config.toml
n_layer = 10
d_model = 256
n_head = 4
n_kv_head = 4
head_dim = 64
d_mlp = 1024
vocab_size = 2048
activation = "relu"
norm = "layernorm"
norm_place = "pre"
norm_eps = 1e-05
positions = "learned"
qk_norm = false
attn_scale = 0.125
bias = "all"
tie_embeddings = false
parallel_block = false
init = "uniform"
init_std_qkv = 0.0213
init_std_o = 0.0
init_std_up = 0.0213
init_std_down = 0.0
optimizer = "soap_variant"
lr = 0.00457
lr_mult_qkv = 0.7
lr_mult_o = 0.644
beta1 = 0.95
beta2 = 0.98
lr_head = 0.00489
grad_clip = 1.0
warmup_steps = 200
schedule = "wsd"
decay_fraction = 1.0
decay_shape = "linear"
final_lr_fraction = 0.1
batch_tokens = [32768, 65536, 98304]
seq_len = 256
doc_mask = false
train_tokens = 312500000
steps = 4935
dataset = "wikipedia_en"
Each number is 500 + 50 x the weight over its row's rms, rounded and kept within 0 to 999. Layers, rows and columns count from 0. Numbers have three digits each. The size before them is the row's rms in percent of the matrix's.

# layer 3 MLP down, 256x1024, rms 0.17, rows 100-199, columns 64-127
100:505490539542477605533449507539402526449497463488544466526433566505515461417540538442442436487557473484500455494468590483478502545540421425420500522473433502439505454480374467540571484525572458
110:514474587467498539484427454588528407525537496503400576523442535488552597535565505503505410498424494482542370511586543549564520537479521529551476600475583418625423424520445434513514533496495525
097:498506418488511571515581443508488520447495478509522460559519535514476566476410502486601458526455528534507397583449508464603537463536503439476378549432450474441469472487567447552447542538518536
099:437515489519529471491568639504497456455502503547414573409430559477495469524456525532466467496465529571491435467508440444458487541448516474502529583496387491555533410460475421439507525553497451
103:460569537507489428493443423506591508558476488465487563515451433424461579496564453499490513561532457522494551518453520505616436508541510501493534595473466516448519576529425502525437557533493502
100:384534469517543514488516458593525466460537568482371479490493499536387561604534579539522577517558533586527575525496358402547524532455451460675536435371549505546523455541490535560452534525510470
101:533503549490497554513506448490500469504498517421572576526548396603520537502485471618504438551554539511555478486582498519295517505467501528568450500411535553447483510386510593478499525504454440
100:542501536506466477435530489543542556521476507484559515519455476456428501587536433419527507457445523508546492536512482448453389442491454541424453499511592430547517452561476500459474493524527449
102:517545564492523519466523501578429604548646503453431469434474466612507469465575586482501460543491523556560551488538504515566512577529470583524467487558444436522495510518368520585528553560544566
098:535496570413466417486562522449525560400432484540422506510528470473514551446447527407581432532505467576490420547558465478458564495482547486493484425472503524667522477523475554490531444499510520
103:559414554457488512602489561482564512476475549484385397477473374493454568425566522499542541477530538485504450557562475528506488459534568541516502440541520508476506528511515484511488508442522512
099:568538542494536599573502536583464474553507476577523565422573453615470471515486430489533412459430492540533529428521514413432485422542482495419424492521480483590538467573496382538491404463533548
103:457491580566458462472430422569504538633505427472520528529527540523529554471501522553440501456537531537583491487495444509615379504533567470487435482614448508487433510527491509462501576568472454
098:444547516452591469527489551522390493475385508484426532422536490398510496401429593477459518437493497561571531458461401486475556521462426599500504382507448563531524536491523577542481443564470534
097:508575495424506459477544499461475521456584408529520507467587546574448515463550512613475480501438481472509426475500536500495479340539423518554438456497591491612567470499494504416416534560551444
097:527503558448485476534531394596495613468494469511450552478481539538445428493353495519499634522543450550415509534554358527389450546531478456413544472470505566479543567525463440476471458544418450
097:551505448552511598520435500472437532431549492504481525477430522496500533538537494593469614456568520464515475459617458422441505527544445593451530538543463521581517511394480414520446582453513544
098:517452530485434566463538590526469595497444472527492573543495509543638450492580486498499514508569468501581465383482582494470522568598519546499567469433410480528455478611509455487560466419537486
104:526466496442486546614494508529441499533425410541520536416574480510538373497452456513426497554544540535448515536475521611566478464515441442463375405438502463510532550530593528466534547405474442
106:453534555486493435485499431528492479523483459476361445564421559509526622490466487505452575443630463501496509427475575495518434505455455482479504530522481503556440630570411469556456569505591497
098:454544445479520550403465487491488467517482568517519505429449596488515494386463465458459624463433522523585561476626456459588536553433493500449554406474521545522515509527460567510490494550437456
096:453458477572495499539479531490571508499604520431514452578497415532510466539519461451511451527523503466557446493420535468567436625555489473552437467510442425408393400483412615470472488483480512
100:587463515629456506462541604534515398473441516500537542488568577541554486544630422513505537502510501479478465466431459479612504513559633473545484429484619447544462458502523558573555517505434489
103:433458454594509434521515405502574444511503547536450423538498428543511507470515493517577468556481495512437437528412503450485475486429429447404504467559558553518494473469520485535505562568379508
110:482460478489500402639571469549504467480562582561532465495593566527379479494488524564440487429468536495498549502497487494468558476558540464480572565498401503439535566567627499544509545509491492
095:439519562509559432532507541473575549526465537483507502548566472513518384510517526490447413554519527453603506564494533553497487508484615437547448467431586516536441492487499556556463493511505443
102:581518523438528477479483497517530411463493470508560459456463554444513544531449534533519452519484545554562519509511547558592494426490451495491438512536407502521401546478506545517518483504571551
099:492492474506452474498558448586513497470437506465535483520499498534535523515435536637405492521498474508515400565557467563480518559497482574539507487592550476484584549429430507597518513472457518
097:483433528555464516596458504569573558515412499504501443616529446569601599509544541447574533460534511449528552462465525534587389555558531558425479476526503489501464363429450470537517486417503615
104:539477497450550502537494474527454471458567525437499493516440471574523476334456452550417486524516566435557443497508500515545434531438523492495459543433460440570552399464524541451495454407560431
099:518543431532389542473467479512470541528463489546577625467464608479476539466423465432564493618445499511511427471552438485449507477545500519577452592566578464534565468508502498433536512515498461
097:441516490498520441483414541471440580447534392418471539669533480476425535532517488471613448411487492534570424433569615512557503525588515424520581506466502531481569557475504597520534496502477495
107:479453586419524567566549418538510394405593497472643549484472436598470539500483495560527385541547405498481405501544477566445548461496492534440432501479511557463450506481492449509433480470528509
098:528478509460490477454464476420566409581445464513514510482430492537463471462565550474555478460442424511524406476441552514564482541523462424434520548500430467549506410501428482506469473432553487
101:458515525530524590494477462452453504550543471508468552446503571474576620579485500459601563445499447525568543363564510508519494426408574572503495559506472596472529564498474516413432470510446525
099:506544492519457519499486465486593468538529468460469481478525562532571436547485540550384497565534560455487407546462433473455483495482464499533449542561467468470416519498519503465433469555645620
096:492489550500563457477543472528465498544556500542552537422534403551474499412408426563543477433472527458447404528504446461533470483458467461462551475564495515463491628480511461531562453590452510
098:537408477562496518451575515491545495449464395549477568519488543562451555474595446612454583610464557531471539457480502479582523533549543564536529541467570546590520562471524492502515638469544569
093:409491554605494556431488452511502496464559483442519508557379598530493572505512468498537483524526526538472474467574477552466543405518529422395547491602456491401382570526543519454507487442523511
102:453531434437488501485539630488494509515431506477519535473562528438488521471576405482503558513530547439470477532450457480437556519533479489530475510467525468522495483536460455515529461544503457
098:538550495494556524550535450498533537493514563535424451400401543451519549453513524539653521471394437592435496459535478525432530546508525507486461530553455465510429531574582549370554520545472449
099:441519496534537548504496494511557527378528516478432466571547523398521529480511458434420485467512541547478407526509420477541447529533510515548492380595455526448510522451467513492554443394501356
099:442440602597481465503538502384645491658471487552533543495470477517453508458527487468582451528514502442501517529503486537553492462466465497457519468472416535483565502461514437487476497497443395
095:488517502445558547482493397593452543505531547406383537600498445474561474415472526472484559512519487575490502436596516451498448582542484551527508537588545470532497444429435534543498538394456531
102:428494414571490505473445410462474474528461439465532502493547506540530492540551529492546470428490503527458462455509478482429437467446496471521471474554507473618561582565547578470463467495496507
097:438505383555488500582555473433498488473518544545507486489434465484526480503616508461649471538477419541498466514514543374548514491451489506464548538489492404507447492509540531520471571540509575
098:482567462546490462461508404580386504544535499521382432485574465485476475464439458500516502403538500488538574493541496481569450450448474470511537486549400465485533462524494482631515463491531521
096:527490492537517465471514476562579529435463473434502446605466549501528468473460546447514556579563497480407507545475354461517528548450429629457576463489485479572569506546565437598559651497500535
102:486514474583495476581511346483563536531549520526451482620488461452429463436428444558587528340549518554484473421521519490500452463451521491482511422532516529447442539390514494562525481552486534
102:506490547508542499510572497498516525570478550588475436474453464469548573493443519484450501527471473425556519488561505525536521473496438549433526494472574613423503519502436550687471470533469435
111:442544580497561392498560496521531520552511550544567550517421498461513460546542528456522508525607489530532512580581543529560496487446479504558590488424506624475516518427480477454479520466508443
097:490475397547532454451484442536469468547517548482410581540557577504527480524522498493456483503508484523430511446490536525533466579566589557486477524394534513511430409513423480436496488509432525
100:503536494534523464483464707537469549531431528466560500484496508536621508564554487398585500496460452545534475536467582484446483465428417485536537497531593527392537604521454551526505491443483476
103:493608453472490527518527509503494439483536473507477509498525505477578483544473512535543516492471502569432549542525562459565537457523509556498589487490537592533475462487600540504445502494455538
097:454465408440524559536528569494505452476510553459578435591462544583627518530380546473458512433550412520536503414508472588498537446556450527490446496439599510338488541453367515477471507435478491
099:572490471488531463473586504498547468532536496549503515536510538490559521502478573487505480552465510377439498560476589512437501587522532464420499467417515602554460584557485474494484588465527490
101:451442444426457510509546442502526547447499446556543480485560491494583433448475479493464643491536442473496483543544557487431500500501505507521454523547582450506512484525445507590537476523510471
098:456489515541450542465606483501598446442511425523583515532441525453583456534472542528690483476457510488584581473530573478429470523535529464428494421552462536574506493443481421530564509525505398
100:552498418492449558528578472451594520579603420427517505538530532535535553486475468502525468472522459461538451416372511569561504591554547517537476501400549495506474491462520451532531513496499499
105:408537505497510505458549488533529563557509468547468515481510451461588553523457452474464486513597514566592572381413415453628501509473471463493564475445490618481572579471411471486468595499527514
099:448574513461491482464565470474505460469556381494487532485444419460490439535527532491555578540517582426457360480559464502596508460452435557471541509567512520420573502477439456489505495456527511
099:500507441545546463524370460511423471455523564397554500585489550513506485481502405516495466479529464467461580536408374454466566499439418510493491503433522493483508537511448470625591578524557477
099:442548595486495483511495431518579392530568517514721403592479506515470511511517537457518533540524543482518595521471489523559430490541468494447541462527467428466508489588457553500458536508505513
099:538507515526455465401459544481487514532460456539522481433502502463556503532506485438549540599502461477601508466559570506532533543497418453578473497478548444577524540524398395544473452500475385
098:468508468530536408371526531506504484518465410541460486470453464514562485602477493433562489420490513443567454528502507554547466495529582570571442517506444501444515493467465488558542535506412449
100:561537400443554487540561483558617409495415527599539501456414468552439462520471571482525558489483532502481542521487485521425477555470460473492553504404529486414520563517646439421412428531458475
108:521534459515426561585470410485505390475429554519585478465556472519405413520503422513471483515491516503448504533521535473525532488565379481461468520537464551458432578483552488467466507481464488
100:601482504506512492466545579563496496491618510515517594564568468448508583551539536559432501468499514466500463515462475445598508468467468502496468477506490606486438502542425506538576493467512535
096:400441667546527474582443350505550453548515543461544549445461510498432529486525505513502459481440580563446533506558448626506522538571420511519524515516517514479464556487511447602511421523527527
101:591460498516429489549604468472515429521526521567415507547532425456558501527483549588540408525523515461492469583514493574497547477522512565444492509554434547448413581525490499520501546540507530
098:529462434481490520447436537549565381595539550421405521490494545461590573468533469524514450446459598458545438520505509523507485554396540526459517521506591471494444464501431576572488505473497436
100:469578457503545458522492543518535475423522461517524532537448472513512431548408492440580510507469453437513482460480508551483499572453558536384515443452618448450526502503490550507452575473461551
097:435488530471468467495580403491478486443661519545491506497457476587417468573471509451471558464518520408465569472492402508377432501465570520529402584551539485440411459483519587623459506430440570
098:555478442476420461401555481500461453556494520473552456566502433546498421465417522504347555430530493480518443581496423464528461518538472397508572510556489416520464462572522497505506474469536430
097:473540469555485440486530403551433474536410509524466562481525539529513495468466497389465512485482561464455419416536480564490467509543474517442503551564520453541493545513549511511492519441514620
100:531489503503547494491551540439577495586523501451522500557535464508476516493449524490428471461478490475553499587495390516581485503540423445572454483513505527450460474455494496506476606580535546
100:485555570488568473494482552519442588526493547514393472522488551513485441412533446446557567507445483483545391530568389476475497491511564531424497529561566298606464532525497451563543536522420437
106:557528503346497505482496522432496516386521514528432564412408547487470428542530564426484530424494511531515548442592492412439499527406477551499471513515558518425484529446420478523410426491475542
097:528512583451557412534539488549582470494471452481497463444534458488481454471487506457472458522496436467467465450497571578561485469409484463499466432546500523408599620477455528511489444498444513
096:532503476538554535485430458585417438555481425472491488606449439489567500508501487496544402527525656461454485576434429561527492496529455446429487464525620427525513467500377544497529522556382452
093:496472594511512486501562411428478641505509532438465505469393613486485498397382534598467473516485479473504487508602460484626448576402569549442430533508581449471467357429433572452503422551415428
099:585464514438494506573474441553539448549426591524501559525539404508501468486532502494522588518470438514510434467489457637453477480527501520521445456554547428513514522476531472488476390450483521
098:479608472628502477555491553454562495472448406430388545554432532480545532473506478428677547509552453532545523562462498481446498541473448494512458481524478523462539422486490406567384499495436424
100:519483487499471597565526550505476455471557499538501472524468527578420505381444470511491422484371540547536468503574609504422532513534474506521433422532489467610494476545476480487495476486513528
100:504500469560436550467490470513482407516453479556535418479451477492488526512475532430514662494528494501582661535369391511523506491583568542418422561539514538524377486493458485542503580532492583
097:497559539438500411632525504489475503500499522575495513505514463518490558509463484483512464453498454478466435485529632499594432500492473421516539495499569483581572462559481521350525454453553472
095:495502472491459434530372442457471554477543496600490577558443501527498534548567527506480505512502496549488491484532610525546549538473540463404474498459405527469614487493557427462468542494473557
097:535513563453602469620503522460551409439455607476520429509553504445537551492516489422408572490467542457397472518457572507532535476493530548490464399490492503420478477482523490561457542492529460
102:491522518569577522515515550504491592496513506562481450524517444473516596375416528485579526514464356507552500489508520509510589505465592402522581422441559511482477490503490508527444595484528488
103:539498533481426451509502588507442607488458554498577399470497578524493406580500528528571390489533540555542485440523475509438489503471487436480472540534505483540467548535657586517517505586547524
099:516539506531519511573549533540437512454485507487521541539559488437477516378534492553494519566556538525515560426555439511505477432503498508529480516559505615560503590523503547479476463538501569
097:462484582557438493459456551497419568475490511499551505497384463437629565377531450509587408532511462489565526480531407483539499443506420532484477494448499504426589526505463446501482401420553509
102:445545493484478523551464446545445586489456401504609540455442497482475553605500393462538505484468523617525553431448451450401504524436532515516508459533501558431510580504439547514435412561472599
098:495501499501465463545453469505553568430414417524470539475553368450477435499547406501570467496469467604509464394493496437545522584428457508466536511412509533477469520449463440557530551470475435
098:480467467415553495554537495563455499599536540407416540483560537406538474473526456527443493485562541474465488515527477525540569513493545568484515504557562496457470522485497446524511515518492554
099:521556486520503527406482419520508425604376423574501512417540502385595572581513494372462456464536525492529543543619531482509392498541531485499405500431507544477440490592465498492505497469536406
103:538541530432637467524497538497479500463515435489507547437422505452516501510553441440546552530520494574518502510435485529513549503553613497506481483547451517562520536523428463432437513617447502
103:550545513488593482464557519503550413575409584572485490479509598489475516588374552542448573490498527520494579503435412522509515445503459430488507561434540526570602422517500485432488604467500407
101:492498447553468397506429485475470522466411475502351475390498478535445546431574545494517523465437479489502479498539520503428503552468499467521517452571453482524537538507502397525468505489449510
096:498482508461448570491532522506501525506552460570493561448504447411503429540467432509475525511467453574414524453569454593474498487496534481546497498626494464508487576484524447464474496484484477